From a checkpoint of a small transformer trained on Wikipedia.
Architecture: LayerNorm before each block, learned positions, biases, tied embeddings.
Each number is 128 + 24 x the weight over its row's rms, rounded and kept within 0 to 255. Layers, rows and columns count from 0. Numbers have three digits each. The size before them is the row's rms in percent of the matrix's.

# layer 6 attention query, 320x320, rms 0.0644, rows 189-191, columns 256-319
088:136090118153115157144117116118114137137152114149143116146113155114106106138092137117163068157105158132124139172151167118135114132109124098086107118127162121118142112129125115168112155134129127
092:081109147117101113116152098124152158123105124113151119154123118129124120057113159107190145163161113150133106142167155121125133141105144136116175105143137129130139119103132111123093149141184137
097:137105120119133103166126127134139118099142090132189135141109073170128095106127123097151151130163080148132133107120089133139117082103142151129148148126100111138110117149118199095160122193139074
# layer 6 attention key, 320x320, rms 0.0626, rows 189-191, columns 256-319
089:174099150130137154131128102142145177116122140117119128096132124145115136117104066090136186124145148102132141147085132126118109149126101111116128129125109122103113128079134133123144108129111163
086:075161117100117150115148089076088092132150166078132155094084121088153145129129188137162095123133145156126098122124115116142148136165109087185124095147136098126117099132129128098145098142144163
094:179127129124140165136116134113135177116143158150111196127134100102135082149153112141128146117148120091125098167124156100134095121142147138129143127145128125115111112111146124189164107188099125
# layer 6 attention value, 320x320, rms 0.0475, rows 128-174, columns 256-319
100:087125140122111126140126154107130125115131129122110148116107125142147107088139117150129145136118155118162148127099109138127138120125138154136125102176117155140126114161102105141100094102110142
100:120144134129130112142135124144147138132137096096115124071143099141126133087143118135090145157103135163125119098144113107135143140119138079129099132110084135131150125150135145108153112120135145
104:104096147130137139090136110131170093162119149118114112099119120118144150178117145155132149149132137136139124130105139119134113136118161135137162135114144143151130098095126132116151092088159138
097:098119116140129108115158149111128110159150113088156098075128138106140141109127128155126101120119127151117146134077122107144137127148108130130136102093138124124157145098109130083143114117138150
100:175160123104131108141119147153151128113143115099100131086099143135145124133104127119135134123139163128070116142202125125132059118129129064112144137130146143151172105112139135122106111100154138
105:146120126123150139121114139147126171129144206137147119138124103134167121098114119138092137147100119144164151121134131098135160152134134142107136103085143149105116096084113137100096125128147101
098:137101126160127119134089151124123080117129103129127166170120118131109131130149117176133160127163135113098108174074090118136121148128135171162084169135136109108148123168149113137160150132142166
109:118183119145142156124151167129078106123123087110126117109084116142142123195155124119138123110092134119135134095073103143118085137127110117153148157098109115139137097102127125150158119145176184
106:120126122118143152102132125130158131166124135113132111116078115139141139195145153122139113143158083121132147126127089111144146149113107098133145101146114136138120154079131119137127165110165084
095:119115126127139146120152112117118140161116138128091128192112123151128091135099129106117106123131132111111138107093141105103152136142119127119129110146115121128162153140120132067100122131092139
109:161137133139124113124106123129105122131139137099129117113119125096132118110138119139146104137134095135133148141138128124151114150125125172121131168073098142124130154112103161116136128132064105
102:127134141158125110120111136130128129183130122094087132120150103103097119101112159146132127128111165143133119103139110123189100112117110129117157133124155125106116094145117158151108139132127160
091:119172131096158139170129152138110125180133152124132117096119108135151100142161141144125120136162142137118147111178142143089151151160130183114147138106115099122109135105136131145115137147119122
111:105135136090124135130140135121141121157114186149120151118132108133135121100122157118117170104174115080116146124122094145131115114151143167144102078081141138150112138108106149116129137131187079
100:166133138158121120115120163123137173132150114115127135074160145107140093065127130147115147118129127162143131126154122132139116127148125080124140119083146168152121112128122126099119122118147096
102:138125142163133126120144079146133123134137104101105184124117111145148107224097152131093123118161124131112105141110163131117148161078133123133146136105095166141120133092086114100168114108119146
097:123095115113135115128122090105127124106111152140136145151138123082126110127101135147087194149141124100096120106079136145155097124088123156165100122134150123131114145158142140161099151074164110
106:120170131111123130152147120129125124167130057100124111084159131123111125120129108141154115135171146140128164169186151137126056139092129190128129155118137118096134137122137124090081087090117110
099:189158128147150124109102117116150179084137150120128118131107138100134120120109116114138174092130094145114160111130180116091077123130147152140125138153067136141109130101158103175151116102122164
104:144138124163140134103113148123131087100121170117154118127146118130134144082148066111126135140119133116147125159129122140143114130149118150122156112101136114107111127122137159172192135129114162
100:133100135125131144139139066124162096118135135108138110148122118145124143050127175129120131108117134127164118104173083116140143119102108109105123161084127137092101136128114138132116147130125123
096:100083111145127131106103118130151154126140178162132136060109127163128132108140123115099073137107106126119148180122185125117171119140126098129122121130068167097130122169150132158136103122159119
106:192064132088123129152147153128149119146120109157107114192173125132110135114139178147088140118073120128107155118100108121117160147116113128115131126104096128117124117135165153103164147169116150
113:139119131144129136127111116130131124108135086139138147120161149121128108112126108122108110119114120138152110077127161143177127134131117189093102097128139115150112115124098133134127148124103054
096:153123136106116125125144103160130111157116116135116115115090094123125132129126119106155180140062142123084107186134153133142188126133172138123175121142117109085113136102149125110113118129127171
107:105202135113131145112178094130133138115128176122132164151119156106125129131143151120113123112118133106173102048113088127130162146126130122142144102155118118102131119099129125135137096136149101
109:102107118101116116106126111108165109180136169080143159165144141141130152072140148122133106149122133111155138150141121125151116133106134135114090130146149136139113170078151121112118088159139154
107:198176121097132125124113170114203162135114085086172135132103101166135125089107119126132117149127145132143164125126150105111193161108144185131192132083131179115129133142111114130228084114122128
099:113142109123132122139151130161176157119126165138095113139080129118144141093100131132127100141135107139135114147136147107119113085130131117101150145168084135113114094118106130141138138123175125
101:093092113120137119111126143126118123102136096148108170153162112124139121108139101144104127134097111104121164080150086105118077133140175167142149118124126117099126098146154114114116116128155130
108:076125147104105135133142101114087131124129069104125142144172154136124093121120149129107102116136177128155119113158115146091094146135096041083150136106130075127135154086139115104149139121121159
103:147092128138133126128159156135099135096125150139086106124147078159117115117114136115144157147111149139129121091097129127143103146139119145117134133118138115136144112135141144159120140137147158
100:151085135113137112159108115140150153125130142109119150154127112136118123138131099130135082120138139124121140096110161136118132134151125149137104113157116145082156142146123151150108127116114128
095:154062133142127112146145140137137133114150170132115112123127148104103135101141141121118165141134166123119106168143117130094132117163120125117177157100149126129119093139109162156130107122136142
097:137074120131151143126115099140134143132123128135157112131136120131150138194092139126136113118112120120150136118150160132141206100126164126141160161150099117089127119131110124175127096125129126
097:144145120125119119141123142122124116122120125148127140155141131133115123124158145170146164125109118131163140098150102126141103149126136131122173112117155127098121104060099130161129139137109136
093:131145118152126152081134151138126105182122111115110134112141128095081121174113131143142164139141141152128122147097086131152094145126096125135128137103114117117132133123094135148106108133095052
111:045113131188115105107082083125104082125152142148126121140122148146128121167126156151119145151102135112124136127123132114136172118138096180115181100135181121116119120198109139116166139138159159
110:180068106140111122129171138118111140151141119132136165150131121158146141167126114130146094144119106140138110123107136139107192149125141104132151148152102141108133090134120108120111101134144099
104:139176137157141131135138140138113112160134120125133160101121157112126137075128109173117119117142130141136113104187123137157064158116124149162140084125148101122120104176124129121074162124110087
114:123123133138140116118126177134132163145136061137130117152101152143151119173102116099137149131155154118114104101131110132093143134094105185121157143135142148143104130111146136147139111111135131
105:093154121158103157135104129125113072145107112127135160132167134094107145129119128150126143148115147112128114139135150134101109130137116142133128124107155192132104121108134129144089115146129091
106:174128134137135125116147181125149111150136143143115142108122114151144108126153114117075073136097104120136099139137133117116147144140122175133106140107141137134134131170115148139129135147162116
093:169156114129107184107118104138152120100123149149108101122115120133168148109118148135160145133165118118136106116100103103111074107101136129156137121098120114114124102100102124127080111140156087
100:148157139104121147144161170130142157087111153121156100112140149122153141151121160139092174090098090145137122165104156136123117125090149195119107147178118134125101114152120136122112140118111109
103:109130133118132152126105107132146100125104189151160131127114153133127135180143116136103097150140126135123138132161149120151164069119138182117153118091141093162151132129096128163114158131182142
110:141133124159136132132150126132150092154136124136104118177144139126122133147128123140149077133108106142093122116168113127177154134127112159114109110147190131150100151097123144180122126113149063
# layer 6 attention output (transposed), 320x320, rms 0.0398, rows 128-174, columns 256-319
098:144140116089097126136159139148126131093132176099142132119146161131138126171137135105102107092126161138108122157157145113109120161126175128126110164093140109174093120140137156090160139132126112
094:145117178128157181100111137097125141115125149147129100117106201141096128104128166109123166092131120098137125141124140135127113159130139108140116138141148147165047150148149118116128112156126130
106:120135133145117164171117114128128100123106116154153093129113146143118136092123129124112120107115101133154085157140129140150091104161133097077098097141124140128095146177131080106141137169131114
093:119088145096203163133143146174118109118146096169088123159146142118120120126107131104104136074135123096147117095138140143172161119120127082110149150128090151145089122131122172161140143137129115
095:127131087130108148142159149160108087121141119163164137144153135120154113088139116117142168153160112143160161147124133116139155134115150127145126128091075192097120117133123117114162159155113159
098:084131141145149140185116115150145149130117093130141124059135154134134171128128121137108136131124092116148100130147135119106093082113122117174118143135095155099092129113190134106131135161115113
096:063161117116152132120128150148132148112126197146168113091150094158152126123146119101150131121099126114121156145125146116162095134105152099138152091146087116138095134074106121134133159090170101
103:146152162128168135097131081116143138122116150123145140130146156121085112146108123136176109125140134089151148131097135114098158141119127138109165111129106139119127152131107124096097100142124125
098:153103121169103129120086125121133101080084120169115126099156119136122169137103111103132134130162114150093099177128115130098101080120144138128140131116122122101124134125156153088151109113096136
091:147130130166083130145103125124118133109143098146162112121135121121131138160088127125132146120090146112155158136098130162123101136160100124181142120060144093094074102136124150138137126108117134
099:083115147119135154126104165119108100095115149149114126151122140129142109105116125157090132126135136122135129129094157103126142123114138115160122059169097111126135167101094121108130128163154147
101:150085099077087132136124104150135096098142131158077116107112165122134116124133138061113086149066113103134124096179133112108137114164105120127130116144151161153163118093145123105150121091110110
091:139115175137085079093088111080146125111135141102113137127095126118142136095114112174134136125131167111127107128168100148127125126107168134131128118137123133142115099147119091133111107138147126
105:153119146141105130126083100103095140105122068125159080098143144145125136114175092132132095149088140147078107104102101151149110157095134123115142152097146160142138140122179122123113112176096095
091:162149071142111135179142125163156139161139153132135123123097120149106171101137110142117103127158086120069102131134159158134120142085127129101127151130113111172142148135130117137170106128148127
102:143141099127148166141145151112181119143154098176161106128178123136120135097111158074143174125108138134137153109130098132151159129150114147129137155120104151085124140137134175105120155161133119
093:143174103165094135128138107146126150114107124119150091150115093124117104098149125116192115156126096118141158169112105128085127112122143108121130143154142129089114101129149112092131107145129163
095:144115166150141158148123166167092105101094134141172141124132144118126107127129157094154138086153129140135093109140132147150113109154153109140147090100109157115112118129132133072158123146134148
093:176111143106134095163139164158119094119132144134142146090140103122157139107106094137069134155153124158111124117106127181130090144117123148114139153162133151126124124118093156113136155135109105
095:104068150090121157173102125153122138165136113146110118143132140108099115117114134160131137128132141133137149109114165086123124119132123091139102120151114111132105129130113183131085163136128075
091:092141111150074130125117114138118133117123113135159152153112161149138143136135123115119106149141147153083079123091101138122160121127099119148118142142141114232166193140131075152157143105117138
095:169151149121091132160187154116135135110132121124110129146128125115152145125104148123156160176142122135130136129120127118132124147109179120078130125114161077126112118146125117115138121108109141
099:154122101178165143121130125156126174179119165137120118115112134148117168125126104048120135105091094099107132111118136152139119098175116139147119162127158099105151135131136123110081081068152145
104:129122128092119090154146179088147107166129140142106135145114148104137097167161115116134091106107175092162119127145149064118133101116152141141124110129120124154145125153097127124150085162111130
090:126095098146175117141106130124138115129131123129135097120136154125161135110096141141094070149133111147161124077186098120160109137107133156120100104120118172141162164102150143155162143146175154
101:162153101143061150132120090168118110190110117120135145119171125142136136161101117139136150133147109151150112092116127150085130104109063187164130122137111106142159166140149150123117180142113142
087:122119131115128100144127146123136120127100143100101153143093126116139087150156122092161132163093138135138149106054153150133137125134124097130147141153110115134148120141107129103099128090092118
102:142128119140117088090129173147080139155107152106104147119155174136123168108124124070155117107135132100109107117176125077151114100136092118146119128143096123080101130154150101090069146141114095
093:147089150125118119096177187126116117138122114180085155162150123110107150120202158153087120133155134118091142126132137139054131137120136135145097124102164113136126102141149145116124157124152130
101:159163131115143124160106104111130121160090141091099115113114174122167119168136133116168143109128111112112133148121135116164091155148119122124122110154139082127170144170163104131138121128101145
100:152124156155175103107106122155127132156155158103109118107104092095151156121109137135111123075139101130132141120112157108131116107118113120148162135115104145152146120103106155140109122111111130
094:149133194117113174119125145100157095148144112118126139085154190086126139105160124095102120107102110154100131152162104122105099138101122176122154118142116144096141146180106129147152133144080102
093:100115112131125134152142110150094113109087134133066154132125120108154149123109143140131115136127132169140106130135088163121145119101110133133135155116186142183090114122147112109133141134114108
087:142120149133081157162142091149175165146109108093116139150131151161154158098125108131102097180110098133155119131128143115139121115119101128140102138127114156139138138159141061109109127146134120
096:105167112146076124148099131083115147172151117147108103143151126163129135119102142146078121134145139117098103151056103136104124096114106155128111123129150155143187154120152114128113184147119140
091:130100136125159114143072131161150146165128114116148149133070097129103153140119091088139110140135125109171124145144116104122140122076100123143152144138111110140116133121102139146101098133134096
094:079115165132187118121124122102152120115110102148123104129129097162113087126173094100108120082120132120141130123150106180131146160145126102143115114125105141119150137107117165114131119135136134
097:141179132119168115126166093152150146122146104124077077120120096119131120153112111083122120092078126152164147128096123094145116109153141088097087137139126102110131083117156122132150088117140080
106:148120077153173111120144126166149129120126146116105150142134181104141102111104100151126140126138145128130173093091142136105100147108128158146088114099143113144164106098133143150128152192130139
098:099130183100159132125150154104138103159131093122154094106118142127139104111124115108180152093136164079124128142149141146118145128136145139111093138099090142128137111129111126171159113142138120
109:136135074152146119147128063086109149148152168098142119144169100160088129145095150146151106148136115145105155173126149124132134111103171132131137140077111134133168131087125094061128175174155145
104:095135124120137117152167129177134168104166126107070098122134117113165109175136140145136166126088124167160114115126106153096132101135104083097111149109132112135147144130125143124118112111105138
107:139113141096097107123064115093142160144137158161062098120138176133123165125130104154152117108126137101095147187151122121114119133125120131111137118153136110123138117110103089170113112139107088
089:086106121148116111137124123159127114089060089139136184178128090129122088110148135083079117165107136154104151105117148112137132124140116105155110134158142105093113131148146130102150167141084150
097:094119117127146152091133110125121108218142153152081135148105140166132155126139144139165115135085131113158154130153098122107141144132141076187126082123183103163160128105120097084154143185143117
089:131114144139111125161104163116122136123152109125121104138141076174144101131129117114131126136112124110132118129111107145131067094134139095121123134155086135145155127163131130129063139160089099
093:120116165096120130118079130105128095141119138138147111113161138122185112131122103133129181166103125141118125162168131156163120095146151128168091114127099187153145179149115118106143145131098100